config = dict(
    head_dim=128,
    norm='rmsnorm',
    rope_base=10000.0,
    bias='none',
    tie_embeddings=False,
    init_std_up=0.0211,
    init_std_down=0.0,
    lr=0.00254,
    beta2=0.99,
    schedule='wsd',
    decay_fraction=0.581,
)
Each number is 128 + 24 x the weight over its row's rms, rounded and kept within 0 to 255. Layers, rows and columns count from 0. Numbers have three digits each. The size before them is the row's rms in percent of the matrix's.

# up: layer 3 MLP up, 1536x768, rms 0.0765, rows 1313-1379, columns 384-447
# down: layer 3 MLP down (transposed), 1536x768, rms 0.0863, rows 1313-1379, columns 384-447
# gate: layer 3 MLP gate, 1536x768, rms 0.0758, rows 1314-1379, columns 384-447
up1313 107:050111183111142169136088112122118131068141137136137128116151165131101141096137122102142138182139153125113086122170117142126154140152113112094186156142099160147114108152105133108147132104112126
down1313 107:101125126115136134114104146104077153109143131120119092121088085107172154126163108106118117124115137101131082122162140125140149134142131121109131128145139129139141128158107100105153157089090135
gate1314 099:175150109124114135151115108140063114111146113105155109111062121133113144163136134141128137127112119096119108098123185125147115170132094111124136118137093089126180135092140121075108139107132126
up1314 097:163164081134131152155105110145060128095136111117138120109101114117122132150162163137142127144137127106117108088102158147134127161101110115112153123159117109122174128103158126092115149115124128
down1314 097:133144121128141139158116118148118159086124136107099176156100158095112111118123143124197128129127111144152162102121135113129128107185131122103093115182130133149132117118121129138157139083069107
gate1315 091:132123122160159154093136126134124081136155100135083070151113156123136114171109129136130105128134121106121167129146136147115129104109123135100130165121113158089143070177159126141113154140111088
up1315 085:128118148117152153140144116131110110135145100104111115120110155151161102130116101120150103125139109113128134107138164148109143103100147095078132111129097153125133122134169102133106182122123144
down1315 096:145118110116144149073145126097118116146149107129100087178112115126127143128133131124136151144101111118105104135133126122136179090103098145136153147124082148100146123166102093165120136184142094
gate1316 099:114109145133140090098114103120115115116129125153170139157129122141091136124131136110118031123137129101160119085134133129083117129147141143163125111136138152120114116114135116106138132127087109
up1316 103:108159122100149150137147170132123139113132125135109121085116108111129142136152125176161204117107133154088126146096118123129139140126140153129132128100104103131168137152126124144134145155135154
down1316 103:126119118099090101111142089132164120149182150140089088129118110098134136147113115160143129105081145141105122166124102149156134079144099131156119138139137102117097141139150112135124100168140122
gate1317 095:162155094156148118078121123120151149123163057111112166133106114103117092154109113137168152118128113133140108157131137138126084120114103094161156141120153140115123130122151115137145149101150128
up1317 094:109154137137114121164083125116141113129162138070107168135112122122103125133104114162110154135108139125149096117127124152103124116135134155155139136154158140134115109147103143150135140089137119
down1317 096:101153114103108127140108116162125112151115116102135158133109128142142108132132121126085092171173119145121106109107115118094161193111162133121153139125139149082117129149103115186137176120136138
gate1318 087:105156104126098150108144153147139137165131159094137140106114179119131139175118150136159151081123118135178148080137116145088104082140127171135160101147125072086085124122135128128152126105139146
up1318 084:127151142118132173097191113169096131161130098119095119130111161131105171173153130107140163079129158130112157119117188137105168148106135173103140149114138117129136127136145141110102099103118094
down1318 090:157133139114119113105178092162111127135127116126120131123098142136107124124142132129145138124148131117139146111162164081139139146091150144138114134131125139142107123107174162136128106120107107
gate1319 092:124123092088140130122090171122151090134121139162109132145098091164138111143169149155129085142155125132133140121137131147137114137125091140180154128123102135133138114118123169096155109136102067
up1319 090:167083077104161151126085140101135106077131135160138135129082095124124122152116124154118127123154119150143131129111087154115110154124112109147178111128152132130113133124122119136119102163081103
down1319 097:151113122149156146125112155143102154200083155117131139133187068088135087144073165106131168099120117093167131118161137107098119110134115127133113165120127126119088122079146134124161096139110106
gate1320 097:127161195126157128110126125078093108106127081137082147156105114099116127134149094146162117124116111118126153122131162106104168158115143133181179142124099100179168144145117133119165102134133117
up1320 103:132122136127114110167167106126057096119134131127081152122109096068161093136121130128150122134153116094123169145114154144114146118134140153101151142123165105134123128124072100156123101112114102
down1320 100:140136135161112138113105126144132168156149178118116129143137143091119103102083151156056137138137140120150082140180120126138120192146104132145153108137131128120086123152126109154147159129130082
gate1321 099:154093171144144137189119117115134127132104127152095096133150162112089163134130139147159125106142139146097095080167120099148139097153115098085120153119133144140151089121118130114116076112152134
up1321 090:124150076127129133092131140122088133131107127116129163138129111135137100132123093131096140104147124099178167162118144151122134145119128153153126100137136144149132143125125145141155162159094136
down1321 094:104126113142138152143121064101138103137142117129117095123123149117150174144113123124115113119184115100101130138165145114135137178129111113094139117135156133130113104169148122115157104105128152
gate1322 095:117137108125152107147099114121099180066131155132171082096125118113134180140140134125090202100095172110096165135127137090145108152079184151085117149118158131119124136109126165137099118160153099
up1322 096:153116139159156150096155142150117099171115101110092172155134121172125134138129099105160073144164095118134130098123130168125146117146072102181134069132102105169123139135123079100167136169153151
down1322 098:116127143150109167133132165143126127138158120137072160127112078127133153088134115121122088142122096130144079129100123191142160110088109126154132109168117075142155161131119061160138153120134141
gate1323 092:125151109140085125123125127113083138160140161112145137127149115140091145156127116058151148126127124116157159078138127165120083135124109107137136101122085148100147124103153150124139127117115106
up1323 089:144099141107128124137109156145145143087136103148118157135144126118159108121152100172141171126126155152106087166124146106149146131122111126138121156161134113149143104126112096119083134169136126
down1323 094:146121178098125125134110108122165138137159090146121190148168135138149117166107132117063115096111156154126133132142137129118157099127099131125119130146135134125150118193098105156117166125164133
gate1324 092:200130114166093107080148133120099164085142126130103123166132126153120145129133152125120140121131136133191205116152129156113162104133104137123100138124142120124141120082068130104128143115107149
up1324 087:172148115119121124088100103139110158093148117123117120126151130135131128105129128140131115068139172129174172112155142165140171115118087153118138132082140145130129129132108165099161146145125124
down1324 092:104139162106153115138159164124110127113144105154073123134084107159097129061081127093092138092150124128137152138148143146126182134145148133151076140132126108148102097133113117094140156095097142
gate1325 099:124080132142122142113150154136088101104107123131171119080171137146129111124093146147151169112167118116077109122093098116167124136182140144140136135148117109102119093114118138140127147159142151
up1325 103:120136134131162137091116145104115136122117130184151091106093109144161151124183134133148136146135110096147147124097067083129099101140135157095102205102060092134155140138140149156124163132130119
down1325 098:105110091105112101094121117114153137091114114100143144121120136113129096127153104140116103102121096140143123155158128094113157124122128076114116128160107103136134161147152129127131156109127132
gate1326 105:084107126108130133146161149102122106121131093132090099086102143158132108096140124130113167130088145105111141107107149094129091119142094119109110102142122099113137130138104090182116140134110129
up1326 097:108114149171098096141111129110165104131081101105093110130156143107115142112136118077202102111117137140177123150116146088151159153134131140095147085132115138135149164120094157114095125158139150
down1326 099:090139127137103138119116157179166131113098105119104126160153166103115144108133100161132151111146090160130123092098126116110190167129172155151154124118128146125115110114129121083102135128112103
gate1327 104:129132093181114112102183144125132115120138131125123172105125129141119161132147177149119097114129138143175129166139113096104155101127125183113123139135145152115135081175102134107120114093142125
up1327 097:138134112149120135106144130155141121114141135117132147111122139166136148127143177133101111122147113168147116171133123064120135110108102173152145126139132141131139112142114133117107125078137144
down1327 099:179111132159137110100128127177132146111137054132129101130144114146122119154171114162160118162142122155135159125144129141158143100142131137118138091106121104125160168087118122120109194131152129
gate1328 095:117169130115105093155159092134148112072143152170153142092134094165168103100149114169099150131088119105156137084134110121112132128090149097176139117086121101129136117133178139120147156125139127
up1328 096:146116149097174117111113179120117125143161128108171098166154124108141151143136136112139105104129115151113117123126132119117120149155111198141121102138126143125132127138102119131092147159123152
down1328 096:137111164113122124112113164147134151117133091149128073171151166126125153137121083096121132126114112161097110096119207099150122133175140143152129110107097145133102128134088112147087151149133130
gate1329 119:087088144144096116125101127121086126097127150133126114074124128096118128096130123156178109147135108128141135092150102146133125152135115150121125136098164148154131110134148116119120108103103098
up1329 139:133104127140159118119114135131147116121168150172107126104150145122153131117099095132124124129146173136079087128085124089141113130153134123094078113150136117140109129108122113120110114128113106
down1329 123:132137120129100120111150134135092170160132117146108112141159162112116139094089124096105124094133159144143129148126133105177132140099167097152121124127111089137140157122111136131145126131072106
gate1330 105:164127143122173146132127095128121144136180129129129148111119101102114161150124128149167110135153092151105148119091127144135128154126118111136118118103144139138076152130159122101142117145123097
up1330 121:145144109110133136138111129163131148175144117135093140152103134122089190109135115127163146117174115109133164142122118146119132140087089108126128132126121113110132119068117134117124147149138116
down1330 111:070101145122127151117129114140090142152140081128102127093076147120134147085120101125090126096134118115149157160106122128113133166149155094164112174070097150112147086108130101102133160109103134
gate1331 099:122112102153120174133116122095138126154142062109083124174124164165110069142114124165131081132108095144146120126122120124123123121152103160129167154171151157131148153179164137188107114129156094
up1331 103:126137165093080111141122147132167110128167159132136141155143121136095141147088098097164156090097164138108104117127124132128117143096174128132171080094066131084121138123117142122141164121119178
down1331 100:117163194107115145164126130138154157131105119113148113128138087115122132112170099100135087088092153150078134117099144132093154126182146151140158150137111119085119134098107134145158101160134140
gate1332 092:120120096123140118136073103166127147090153120094132131124153126098118156134105137129113151112104168069136135119127104136102093148097135121118136103140115130128094108146142117142125100162088070
up1332 106:119129138094105085147125135110143126129137119139134135134113143139106149145132113178129141123146123123118151153066118097160115145132123092141109124102146125128167082112106131138139122126086163
down1332 100:098109096086141110106118118152173094107147135132154144141133124145065125110121111151129145068117117137093136152094140132115133165191146094126091156114161112116146112131108131168147114121115153
gate1333 102:122130149134158101124120145118138177120117138134102145111163162148117094134075151112140081081122078143133131133169109118163132165108099110129131117098122138102091118140172147149128168128089101
up1333 100:108148101111183151141095154150141125169132151144127116089119158122119126136124157090152091146145081114138133159153141135171156121138108139129101109091131125111097095118163164174107155116057079
down1333 105:113129132109166120113112115123154114112112152150108134131103131134127153097124137104164126151152141106125125151126120111120131115132123134111080124170147129113104110100138154099127102148105127
gate1334 104:144110092128144109110121148136111120111130111113126130123080141144097097127118135110123161133141139117106151165150128164158121136092132150140124140132111121160129087140139113113124133153115089
up1334 107:148129071153124116088116143143125127095123136155127155161100105119126130150106127123152136132117148141111130166128163116139094099092130162178164144112146141122165098120104089143108157142122116
down1334 104:113137103154178110108115138163155138132114125120097090064126108121050101116071141138113149161099107175091136153124125101148150153102131154146129124158128112109113106113142157131139121140146106
gate1335 099:090109106166143132101133127161097107180108112144087156090151132164115098118134110117105159109133091117140122157158154127133116125146118126144110162156157121161155138116150163143136114109131155
up1335 097:093129104159117144097144118173110149196126108149105157113140138170110109143119136153091179113132110113173140164162163100137108138132104117141105158123153137141165139094121145127142118115140147
down1335 096:103129126135117115129077158118113132133145129135084148130109166169132104124111130174094128079156113137149127104135127128156134152113135124136128133132115103148100124056090122146144115129146130
gate1336 109:149091152099132134143127146130116136124134080153172094116143133135143157129123116121134073094143146150135136146107117145127121108124116157124154144099135130129131118103111163131152136121127136
up1336 102:125120084124124153119145083129172126123141154147131157106122124098127138148180118130124084140105094106145116133103109099150099149115112128141113134124139165118112136136120123153171174145110139
down1336 106:106112178163074112143128123138134119093146113158179099155150084119090113079100161083127139123143145125124087126128102059120126114121089124122179158131147152178161113120080162153120096106125134
gate1337 112:091174105119152099179124114130119134105122126116112092151137136117114163095122097093114138109156108143168103147142141133130096127138095107158103102138093103134096133127087115089124123089146176
up1337 101:140132125161118108151156108069151178109138111141104118158190103153112119137100104136106132092156138122130090132164132124147100122120106121133078166139142162131113147151105107106128119129122115
down1337 106:119134129150124123165118101112081133114150100135126174187188128187124150149073160123133140138111156157100101079196124143145143131123099135144100188138120129145144157135096102106111102106134159
gate1338 101:156095172125142137107121128178118155124120137162128115168147137088099122154142109121129125135105120148111149176093107141096110116131121103144138124107118148119120172154103133116129135125068155
up1338 099:159123178127132120107113139149131144111110151180110099167129137093077102168126123101152121137087133134139128145097108141137112109127131111124147120100146146135098149141108125108137145127059145
down1338 092:085195146151177156138111107112143125122111114135098131155155115129131125147134092167103126110121139140153107110144145126163142125131121151158153102145121111113086155099118102101187146104114124
gate1339 102:116137131112125124101070116086114150163148098108119130115157173084178121114148102178109139152125141137130163143090126144090113120189137107129109123120126157127130143118147121138143126121083126
up1339 107:112157113111109116138111111137152115116095131174121152130133136193098112136123147123150117078141155138139102115199113145141119107096140162153100159132164127132182089144109164125158122143173111
down1339 103:166165153132116144150116086080114151122146156186143180110098131120121104061112109109150119130136136097164111108113126125154158150136107168097143148134112147135115191178146106103138134121141131
gate1340 089:077151118112110113085135113122099111144108119130159154087119122101150122113122152106125131135111131123159120095114102130151091139130132135091103128161203170124102130132123137134100140119138161
up1340 083:096141130110107126105117141128099140173118120131166147074142101094150131144108145144107126112111132130151119130115108144151101165139117118109118179159185167123130128132128134135096106125150169
down1340 088:137077114176114133153122138119138062107118146147158159129121111172124107106155096120105149132165103128126149105136124126131095169139097116090106147136132104093116119134158126137151180147169105
gate1341 106:133126141143105069106134122116112149126173136105102138113144100120136167153154129091153103135129155168119112059138123141144132113124136160125096113123121186154126117134120165123125120119102167
up1341 110:098117126126145168149148139129133139108117129125134130141121195117114103100141136144088151127149100116159095152162130136127108139134117118146119140127163074108113124134108110115140148137100125
down1341 101:121137101120138111156111133113131155146114089120141125130091119158151125088118146101149105141096129117148093139123112112105184150115111152137181116082099090125079146144128161133148109118149144
gate1342 104:111129111085186062118103135118175083110119130110147136109143091146115128107116126092149081094122124152156167113132083183116106120127121124147112145156102132116122127142144153123158132101089097
up1342 105:141130142138095139143142176142115135122152131139152106123177144080143069127125144131094159122134125138135127080153123144133148146100154143096154079134093149108144116117147111159082096131142143
down1342 103:120126101139128160131112157149054133113170141097173154160157159115187086100110105145117090128079125167139147144162135124085100157133143140094128116151108133120153141162131156140103146108111159
gate1343 095:144136099156093115129129144149108131103122143104099147095130119137124133133126133096102127147112136089150140132112088101134094100099132144091117190129123140117121143117066105118089152072145130
up1343 091:096154149156152157133119152122120120082095104104132173091130166095106118150155100113088128167088126084142128138116109106165144145129092131100137139146147118120160148095134126115114107069120159
down1343 096:152175115116129142131125131101111094112131083127156154162132127107123125109112096121100091139075162125125123095104143118148175103094124139145180133112146157106140114103152159128137081095114149
gate1344 103:103113180129072151111143124126117139116090152133146162123114148106125126127111151131158103105095136117167115141137096127084119161140118130078115116098147149130114143101139127118137146097124144
up1344 095:078104125107108105131138095140159128137107156141147156086118166082156105127121142106119115116144162130156117125143130137121129111118139148113131120151151116121102145124141091123122129112148139
down1344 096:125174107091122147163131151151138165124118104132086085117141127144134157139091137130181154140126079087139127121174134153129129150110111108111170120108129143133127138131154153162119140129139125
gate1345 100:067130133148128150168158085154153131142132164123103092098119131120143103099132160154157141108135102133113132147107121184180177108172128107098125089134113136155134141117137166143147130100086157
up1345 096:165074114094115093106126135105090103136114132138164137145098118100122182126165083146113121101133185101169086088124140104121096154125117143141156145104159111112114084122159085146099131170153100
down1345 096:136123122105117111131120124127130112114113101081128130110120157139165107143140163144151110109056152130130141165126136136130101132114113153104158146118131136127134129160103139104096143075155155
gate1346 098:095099141156107152139095140144108112203120143147148160110094112081153076071099150138088176117134155146105138114128117132082119085094105158119112131129127164139126143105105172159125104112111141
up1346 093:110132088101132156135095120155144125139145157155129087085116162112121093119124161173134129131181098106158117110120141122124134096118146115140105135134137151108102124107113111165122210107117139
down1346 096:117112140128120156117140155139088106189085166135154122114079129119106080100124102167157106155149118163152119132101140142112148097127148159154107133136116159105087164125120189139129120109103167
gate1347 106:106133091134128129099114106100137127133136113136128107139115119086143076129158081146149107110141085150104165123144094109147089137112103108109094113123144084177111106123114132131126164090109086
up1347 107:125121172112150115160137158149134152092110135107158149142163152173099145113122173107096140123133140138139095126113160125139158162152130161125136145131110163093140136150117143108121127150156153
down1347 110:153141164122132093123117079099124136128132150102106132138071119120140157138169134092148157120176130103147138112152144102138104128106094129128142133081158089100101138188139113112113113162139137
gate1348 085:143122114079138158168172165120103170120165185111141086154121127160117131120135161147096108170139106137140103125139090128151123097112087094120094129106124109077123098135128143177089100120101085
up1348 085:130164159137103175135132130093136099167134126160175149151167158104142114134131085102122119121129161120121145178119144128104145155093146126066114145177126143158065130104126140115134113136115093
down1348 087:121136184156110137109111116131087091161106096133125182138120142147149123124131139130119106140143113191149115116101119157155095108106134145163118127111153147155099136154176113168076137188143084
gate1349 100:139117118127182143144140098125127126106149131100112089119138157170142127153097137138118124138135134121143104114140089138101119093134116130130140124085093108122148143124110149146136145095071145
up1349 102:113173133124106107190142139143133102120106126203140138126144098116134155118188142142118120129130135132057156171161111113143074131137158136113128095109163154149105120112110128120135118170135111
down1349 102:148117158112147147149148127191140173100105127171093139154153126124147142151159093137100116137137148115095105162136103103094110105131143104108166128105167091156121099102073132137131164150149139
gate1350 103:133155116146125127128121148131123115133093143169106098086107156163136125108115112158143095116102121145160119163153127118167113145144146092141153121162163083095141140136117115114096100143132150
up1350 100:147150134097107101115127138139150157133145097097150200144163120063107098128128136111136138146162123122124120136095133129120117147118100153119101095123126177158096122104146178103126137127098101
down1350 098:138120122110101112111126158108165119142135130112122158149146084129110154148152134097156135132130157120149108144156138142104135158090123127128119106112127164119136097126135172131101117119163153
gate1351 094:132151164101134150110096085108110149180092107135122110111146112151140152162165102098134108111089104114108166127124134141157103160140140110124091107145109150162097141121140103135138119135092172
up1351 090:145154172097156125140106131109141148136120144128141087102172082155172161156158106115109111134123098145121161126128102152135094156165118104124131135121148125143105111098136138140129142136118156
down1351 100:114139080113113158068135130139182108151090133109154130110091097165131108118132114122097145113134106153089147147100142103111129116141140083135136091079136127194133121096160150142137101120114105
gate1352 102:119119131143180147134142141092137113096079126120149117072135090082130117159108168132103116118128099143180129157100133108118161116148159126083117110123175122122148124143106141086082100154157148
up1352 101:117132101143171118129153106143111127093121130127186100119091106083124098138117143106126123165111140127150121163166129110144139156082137127121124103090160112140147108109127138122114068141177138
down1352 101:141107132121141161134130134130129125086115124093137062135096094130197103097152073116107105144120130164150152112120104101132123151125100121138149115112110112151127115143100165165091091138173125
gate1353 103:130132117162127129121145159146107119097155137118123160129105099145123131113125142136128160122117130116108128092105096155118131113124133140084123139142144138112146164137139127168100124105121143
up1353 102:093114124118148134114097152112123109136091127147149070141138145108153121144141147162129094115126133149127110178151163114144130143161111138165154125099116128126157074157129126087160114152112117
down1353 106:094148131158159137173138123065123106126111119111140119135137136087101127134108137112131123110142157200165101189146135127149138146165121095136094125125152119160148090116142080103179106141124115
gate1354 103:084103127157148099154123154110140110116132123151118136138159138156119088128102142124143131137108123163109088139124124153114080099141164105166135144136186120180108157165105064134156132171150118
up1354 104:158159150133116129122088147156149122123173131131145104129119126111158165122113175152121125134099130117133137083102147128126152141160078186127132115111117123099159103113121199103114118101131112
down1354 102:112093141127119131133118115181105137110138125132115105132119137135121108119083147107146122137134133129108142144132151120143147107103130150121127161112176121146162131136126118103147118122107146
gate1355 105:115143177150129127138147122124139117134146071141104104119082140169105152142167077155089143134118123160109114124141142167142123166144115123099125142109129107133106124142104081141128104121136104
up1355 104:076087070111111147108149112119144159137095131095101102114158132078128139103124176104150139136067145130158133159105136149100140134094167080136128126142119162144175112109163161152135127110125120
down1355 098:131154171119145121100112116129142113120103128168109110129105096126148114148148114160102133161141108106038123168149120130147117108169096125132122122112135152160114116132129104143122106163167138
gate1356 088:098102119129166111111126141110153100093102106139089138158135168157113115200135150183166118107097148157146127107137103129141129151105114137092113137090069128111134126130129118114118120108122150
up1356 085:110107128132188128092095148101130132085071131137136150166126168143100113183133154164148165108092160133135112080160119138165113138122091158101099145106100179131143076137135147109143139112123158
down1356 087:138135104127115155100118174139138154161131139157122133129111115155123154095129132123152143135127117158189116119098098140164143139138137149121154107114149118133107140157143095147154094143163144
gate1357 094:149180152162122141134126105152122131131099134150096124091090116127070147148095128132167094135111122131149112166165101112120174149133084133136153122168141129135086123128164164114129158120131103
up1357 091:142128159091102091127150151094135084134131130126182149141124147137172188157110099133124140112135142131088112143127161105133129124142135134134107109116124110101156093130170157141087112127175151
down1357 094:137118118102150089144138188096116125150135151134123132142095101105112174135175129123112080120125127125106156105095107124113121107155122116094101152141143081090079130136135125109123142125124128
gate1358 098:095095183142150102128122147126114107126128138111156152114153135143149148129098150074149127135133083141123131081127101106139119100110106124144142150157083108138142105142111161150113110121165168
up1358 095:140173106095103145135134129126131127122122102165128122131127127107109119138150100172166118105138181100074179136127147126115141169141130138134103103127179162113117164095130131108094125128127102
down1358 100:110142167120129117116119141125108105112134144109097124146071133173140067157154140107141150129148091122092105143153117107082100168126140131130153074140114129140118142132121123095158114151112118
gate1359 094:108116120105141072075120065114125138098128111120114113142100130101118156143135109102126182139110115131122122151109110105133090146129168088138112095092093118187132096124117115147137122168107118
up1359 097:164164161154107168114165147150120084140150151117135175142163160136120092152149091140145135084152131103128096144151129106116140132119119161079170186141099124126146133120123106139115147088135094
down1359 096:139127151108099193122133153147184157131122129092157151111108122125121125113097159169109123135119150127120130121129124135132144132152128115152098078136150144114108146123158137089122155144138139
gate1360 101:150117147166139103119086149174096168129162115114092144117144149136166148125137125108120167136132101138129142064133118119178100110074101106086144162136135153140141118163131135132135116112132085
up1360 100:146143146134113149115126127150095114109113119098092179107148159143146118132112117108148170132137127125129126095103105116130137164086123112096131154128139113114120115129141132154162098105144105
down1360 098:153165137098095123155121154134139135137089118120119137148150159124125181111119176138108144138160125140131152130110096130137095132157103085085116145133128134080172126140132151105153135127102101
gate1361 099:134129124165070133093113136107082088107152154148136152157119164168116158169159138166129100137128112127096128096155126144125118155103157122136144083148122118087137115121130101092127113149203156
up1361 094:122131116050150093159136106140166142114107108089136113125105101115157106073107118089124165105122158136150133151085139114132133121145103153129124156112126125159116159144135150141141155099075100
down1361 092:113128142137128100132100119125108131109128141142134115128099137145094127131153123124115123127168123158132167135150111167155110099145126134119104126141152153127139125123131172106096118134146128
gate1362 118:126109183128159112093104130060124131139173099148154097133138116094148135164105143128131140125149115111137137140126104118075135159147125149128122109087104159181102147137140167028107125096119123
up1362 116:119131134143107143169158116191140131126125132112095151133145121141118137080086108141093123126097159141122171117123137129185120116118106116148133135162125121124171119152159142148152114123166155
down1362 109:116124149117135116167097115094125134157132145105117174167123125135131129099122162094146158125110131147150137096133129135095103113105090150132129121099162152107136096149132173113157147133162141
gate1363 111:089167170098159136107134118117142136140157106108105125171157144139103135157104201146119144122114169146143104157100115135119145142105155145140151142110100129137136114138121157159135156135119105
up1363 110:167118132140115115131140152156133147146072147112135166102117111139138115082116037113126123116130085113107158080202141116147109083150115104115132108122151124100133136132136137102105125128131131
down1363 103:105130055124173130141110106170134128139110146123124160148131115124122121158085159124149145122154132142130087102147165145116116153171128148159134123109131171138120125103114123118109123114126128
gate1364 098:137090105132111110132175135115111150122163139133151118103102164160145101131085167159087104130114142176116100151156101119119110125138102122143172144162141098123124112140117115134153163098132132
up1364 097:107134078091132151136118116142151099134114143104106072179110124146074151126153097088155150110099145136112190119087134160141136125111127104144090131128102145129144138152120126106130123167129105
down1364 099:107116097148129162141125118118117113121125089125082107154122171152088156180172123145132153096151159135141125125050163148126119114058118134123109142134131146134140157093133151143096127142107155
gate1365 095:136122088148149180131099142109114129127137153123141132156128120169108138116098134093108100110130118139074123175132133116089088175110126116134147131165146133109113160145145136119170143126094170
up1365 098:132156148175121146142111153126143109143141140115119123135110132118060135144114146159130141133118114148120116151118134123122090145119122111118116072121108059125124084120124127123159182143090124
down1365 101:135179106136120108117123118120161157151100139078070129153100139118060110129141142148122127122112124111139120142095174146139110104095092132090127130130137087157116086106076139131119144130111112
gate1366 114:117159122151132153121134164113126127168124089122103089122145128139114109153115145124114152142156112145074143125120136125160127139130113147088124140122084165130111159112125133117150124097123163
up1366 114:114164137118126136097145148104126140167134071106083084123146132117107095152142159125113164145145087136085144133121122117151145100147097153096129117108092189139114107106116159126157136116142119
down1366 108:167094117093140140145129146121105114102163141131142141142142089090110134094151146096131093140136100081114145124147109161157137110130146080158145114099194103120155107135155140140103133159107121
gate1367 091:157171129158122131131149104139132147132120188119190143180153161141141117135138100129095126130112134156095102149146147152101141138140142119106143170158135129143124116148144090133134107101095154
up1367 088:132136104095118068148114100164106129119140105129098128065125133160136115090141135130129122104097134122109111152138143093131131120094195163137163133109164134114114120130111152163130121131106165
down1367 089:137139122119070130103159144138126154161130132087104094136131135106128095133110124150128147132116103110131144155110121107140138122098151078147118118090164153124137069113120176146107140171122178
gate1368 101:073130112138122145096137118164149130111126170116145124124104109159089124158157151127107147150075147129112116118152118139141128138130168116109066179167151136140132146113153140130122137087144113
up1368 101:109124160106135120107086099102142091114157146134122110150121123144102109097112131107169130106195131135095102122093168138077123162085134129143179130119107137135100148135137120113100109111124151
down1368 099:140107126094146115103106160121128137140105121140146156128140106145084138128127131118134133096156089106119112105133104170122065193104088157159140159104107134090088172142112089138108130099157153
gate1369 096:101121116108116130156123133150139140093159129132086107117088129120138129101103130120155130134104150103155145119136123129132111135153097131151107152136143162128088094134102136133150161136095155
up1369 095:118144097122150139156114136120120149114146117105075127120113124103125171065107112139106149142129118084188110115131100122117124148122110171116119164098132122107101086169168151100130177112126111
down1369 093:099141115105125140139111163134100123112115121129120138109111144125119145137069134136148147075146165135163114114151104186116152117127106123089137113112135151156144134125122166153138133119126165
gate1370 102:141145139088088132086138130085152140096159165144068110113143110152134123179094113116120134078148130133119107144126119137132147102135169106150103138125137126118175131078124144123117110105163132
up1370 101:108138150140095141092094135153105128137178135127107146092125141126098123119094087110153147109145161137132148126123120100165151109166126151131115129125156136123108129110137126124167138120164139
down1370 099:137114144103092139142131106094137125144152162146111120105108182113098090091100087143118120116131112151106110111138123125133155102161185145112122159132108141110118132113163160156135135126161131
gate1371 093:125085101109113100118168144136102124096183163116155076132145148102119135079156156124117072133141085111101132124141113102129161157117120133145135105126139131137133114138111149131156112139128127
up1371 089:135104147140107132098150088121135121132096104139085143143127150151094145124094121099111081150154155135121135144139127094119159160085112105122124095148157157138154120099192144106154171122141140
down1371 092:120120108111103107153149117133113111112099158155083109099132153136138137106178132106149069126099129132084160131125111147120124178155112078136130097160094150131137107139139165141119116137118136
gate1372 093:160119076177129121131103132129115130132085130133100114133164108140135118145114133120148129149112100122119083133151148098099125139132099166106090119173170120152122161165159136134129136126149134
up1372 099:142123074152122145097092125128103111140083097146120133116160092133125118156132102125141096118125090131126096120145150128137140132144131191128110137170162136150107127146171142162119139113162099
down1372 092:133151147106110162103100123170123145099136154115144128101093112108130140122135125088116153117147176118130122124124161151148151109121123135139119140143140139097112105154133139138124122129113085
gate1373 092:134116116106146122121152092131198154069136153139085093142119134139120108120162122178148125165144129129110128104116130109136156118164150092138167163076107099142123133120107119145174123078114127
up1373 091:144125109131116104133133147172100169141169094103141101107146130150161120079111150137127130163159098172141129101105138125124157101139122133148078113099119110116129111146144142101122170174151104
down1373 093:131113149137091114150100153141097172098191096137107090098139134128170087103096087152114134121134140143152088137115081112140107133153139138122138170092139100120134128095073092086095141179138108
gate1374 098:142121156133073114174137103124133133104134104162112134151155109180159140129084128163138132095140120124100141145161106101115106137127080122090114143109117094094097109142163169119110121116143121
up1374 095:171147148142060119114148144113123143110143136121132109146147109069161094140110130101179142120155123133139125097159142121120111107141088129135166114108082122159114126152147130146118134141140146
down1374 095:147147130121064147130170134141131130119095135107149118153077124095123120130122094109114190147136135126153109104108150136144160152155122142130120113136140160160135108131146066144103096124143106
gate1375 101:154097121148089141120115117153080103119138134173110125085158127124138148149117125133136118147140157083102109139096108129150165108143124089115117164094137119163110102138181140113145128124117142
up1375 103:124156169104150097130120150126173119135105131131160098162085126142163082173143164133136126132097115150154133111164153111126090135125114182137113141160125170091132150117092126180106145097130130
down1375 104:144169135127189164125136116116179114150139115094129113132116152129148159137161142140080147119120144149121091117173148116112147155153145141104131138127144116158125135130140093104117103152118131
gate1376 092:111144112108175177133126118129152126081135157085084156141115065099126107123113131124097136152140089117078171147126139115169136104112137102109130150114134112089111162104155137138116121119118110
up1376 091:136107109138128132093111133152115115156087077138159122097143160150127149097095152123152117129119111110108122125132124114069119117134143151141103114139157125126108103159077124114163135108113094
down1376 099:160141118113098088086103110101126115113096108120162152133130107142158126115133112125148126124118120096135126104150127129140103123104150114131107104125110124104089124089131093155159105178145112
gate1377 096:174144130109116160135096116087132128127131143125118151157113165144110122137112134122183143108160158147148147168129105134178133083166135127150109162156158133150165102122145127086143133103163131
up1377 098:118117127125095064118139159144143116153152139119073148150125094145133104133143181160080170172091127137115127145082098150107140160092142123158134156163124120124106130120166125145132107118116082
down1377 092:164140118135119112114105164128125124132139101136066127136150103135162098162145146117104135131110130141143141145110089136138150148120129121137145159155123146173141135162107133181145123113147130
gate1378 098:137081067135116123099153153154151152112143134097117134146141138136172151150117131122091131168131138114120119136151143159120181134131146134174160093165112142152097106114133174131105136137166111
up1378 100:133135118102116166098126110120157113116167121174133118189115114137124072154194118107141102137119098128134126124128157120122076128118107113150123131125143111144153104135158127147129141144137080
down1378 104:155138123112121127133144147099172152119172113114140100174137074117107098175155095121156084122141099117137155136137134108128128155139106128155145109099116122154157125118110112135154115103160074
gate1379 109:104148133154125126151131114083112144157116128133079090137134113126158094144124146160079155136112155155095116118147122095163148112124094130121168156171111126136073135143125121165128086101133163
up1379 103:117151154135081119137108079125111105162125110125139177152111152097150143200114120115139089098097134122097096110148152079153154122137112120107153173142099147158135139123159158145140111112118166
down1379 103:123152106170150115098110130149149112142139084101125125168127096116128137137123138140114134111118153132115130096136114087163154123130148141157130134112096119158178095143123093108117105115125138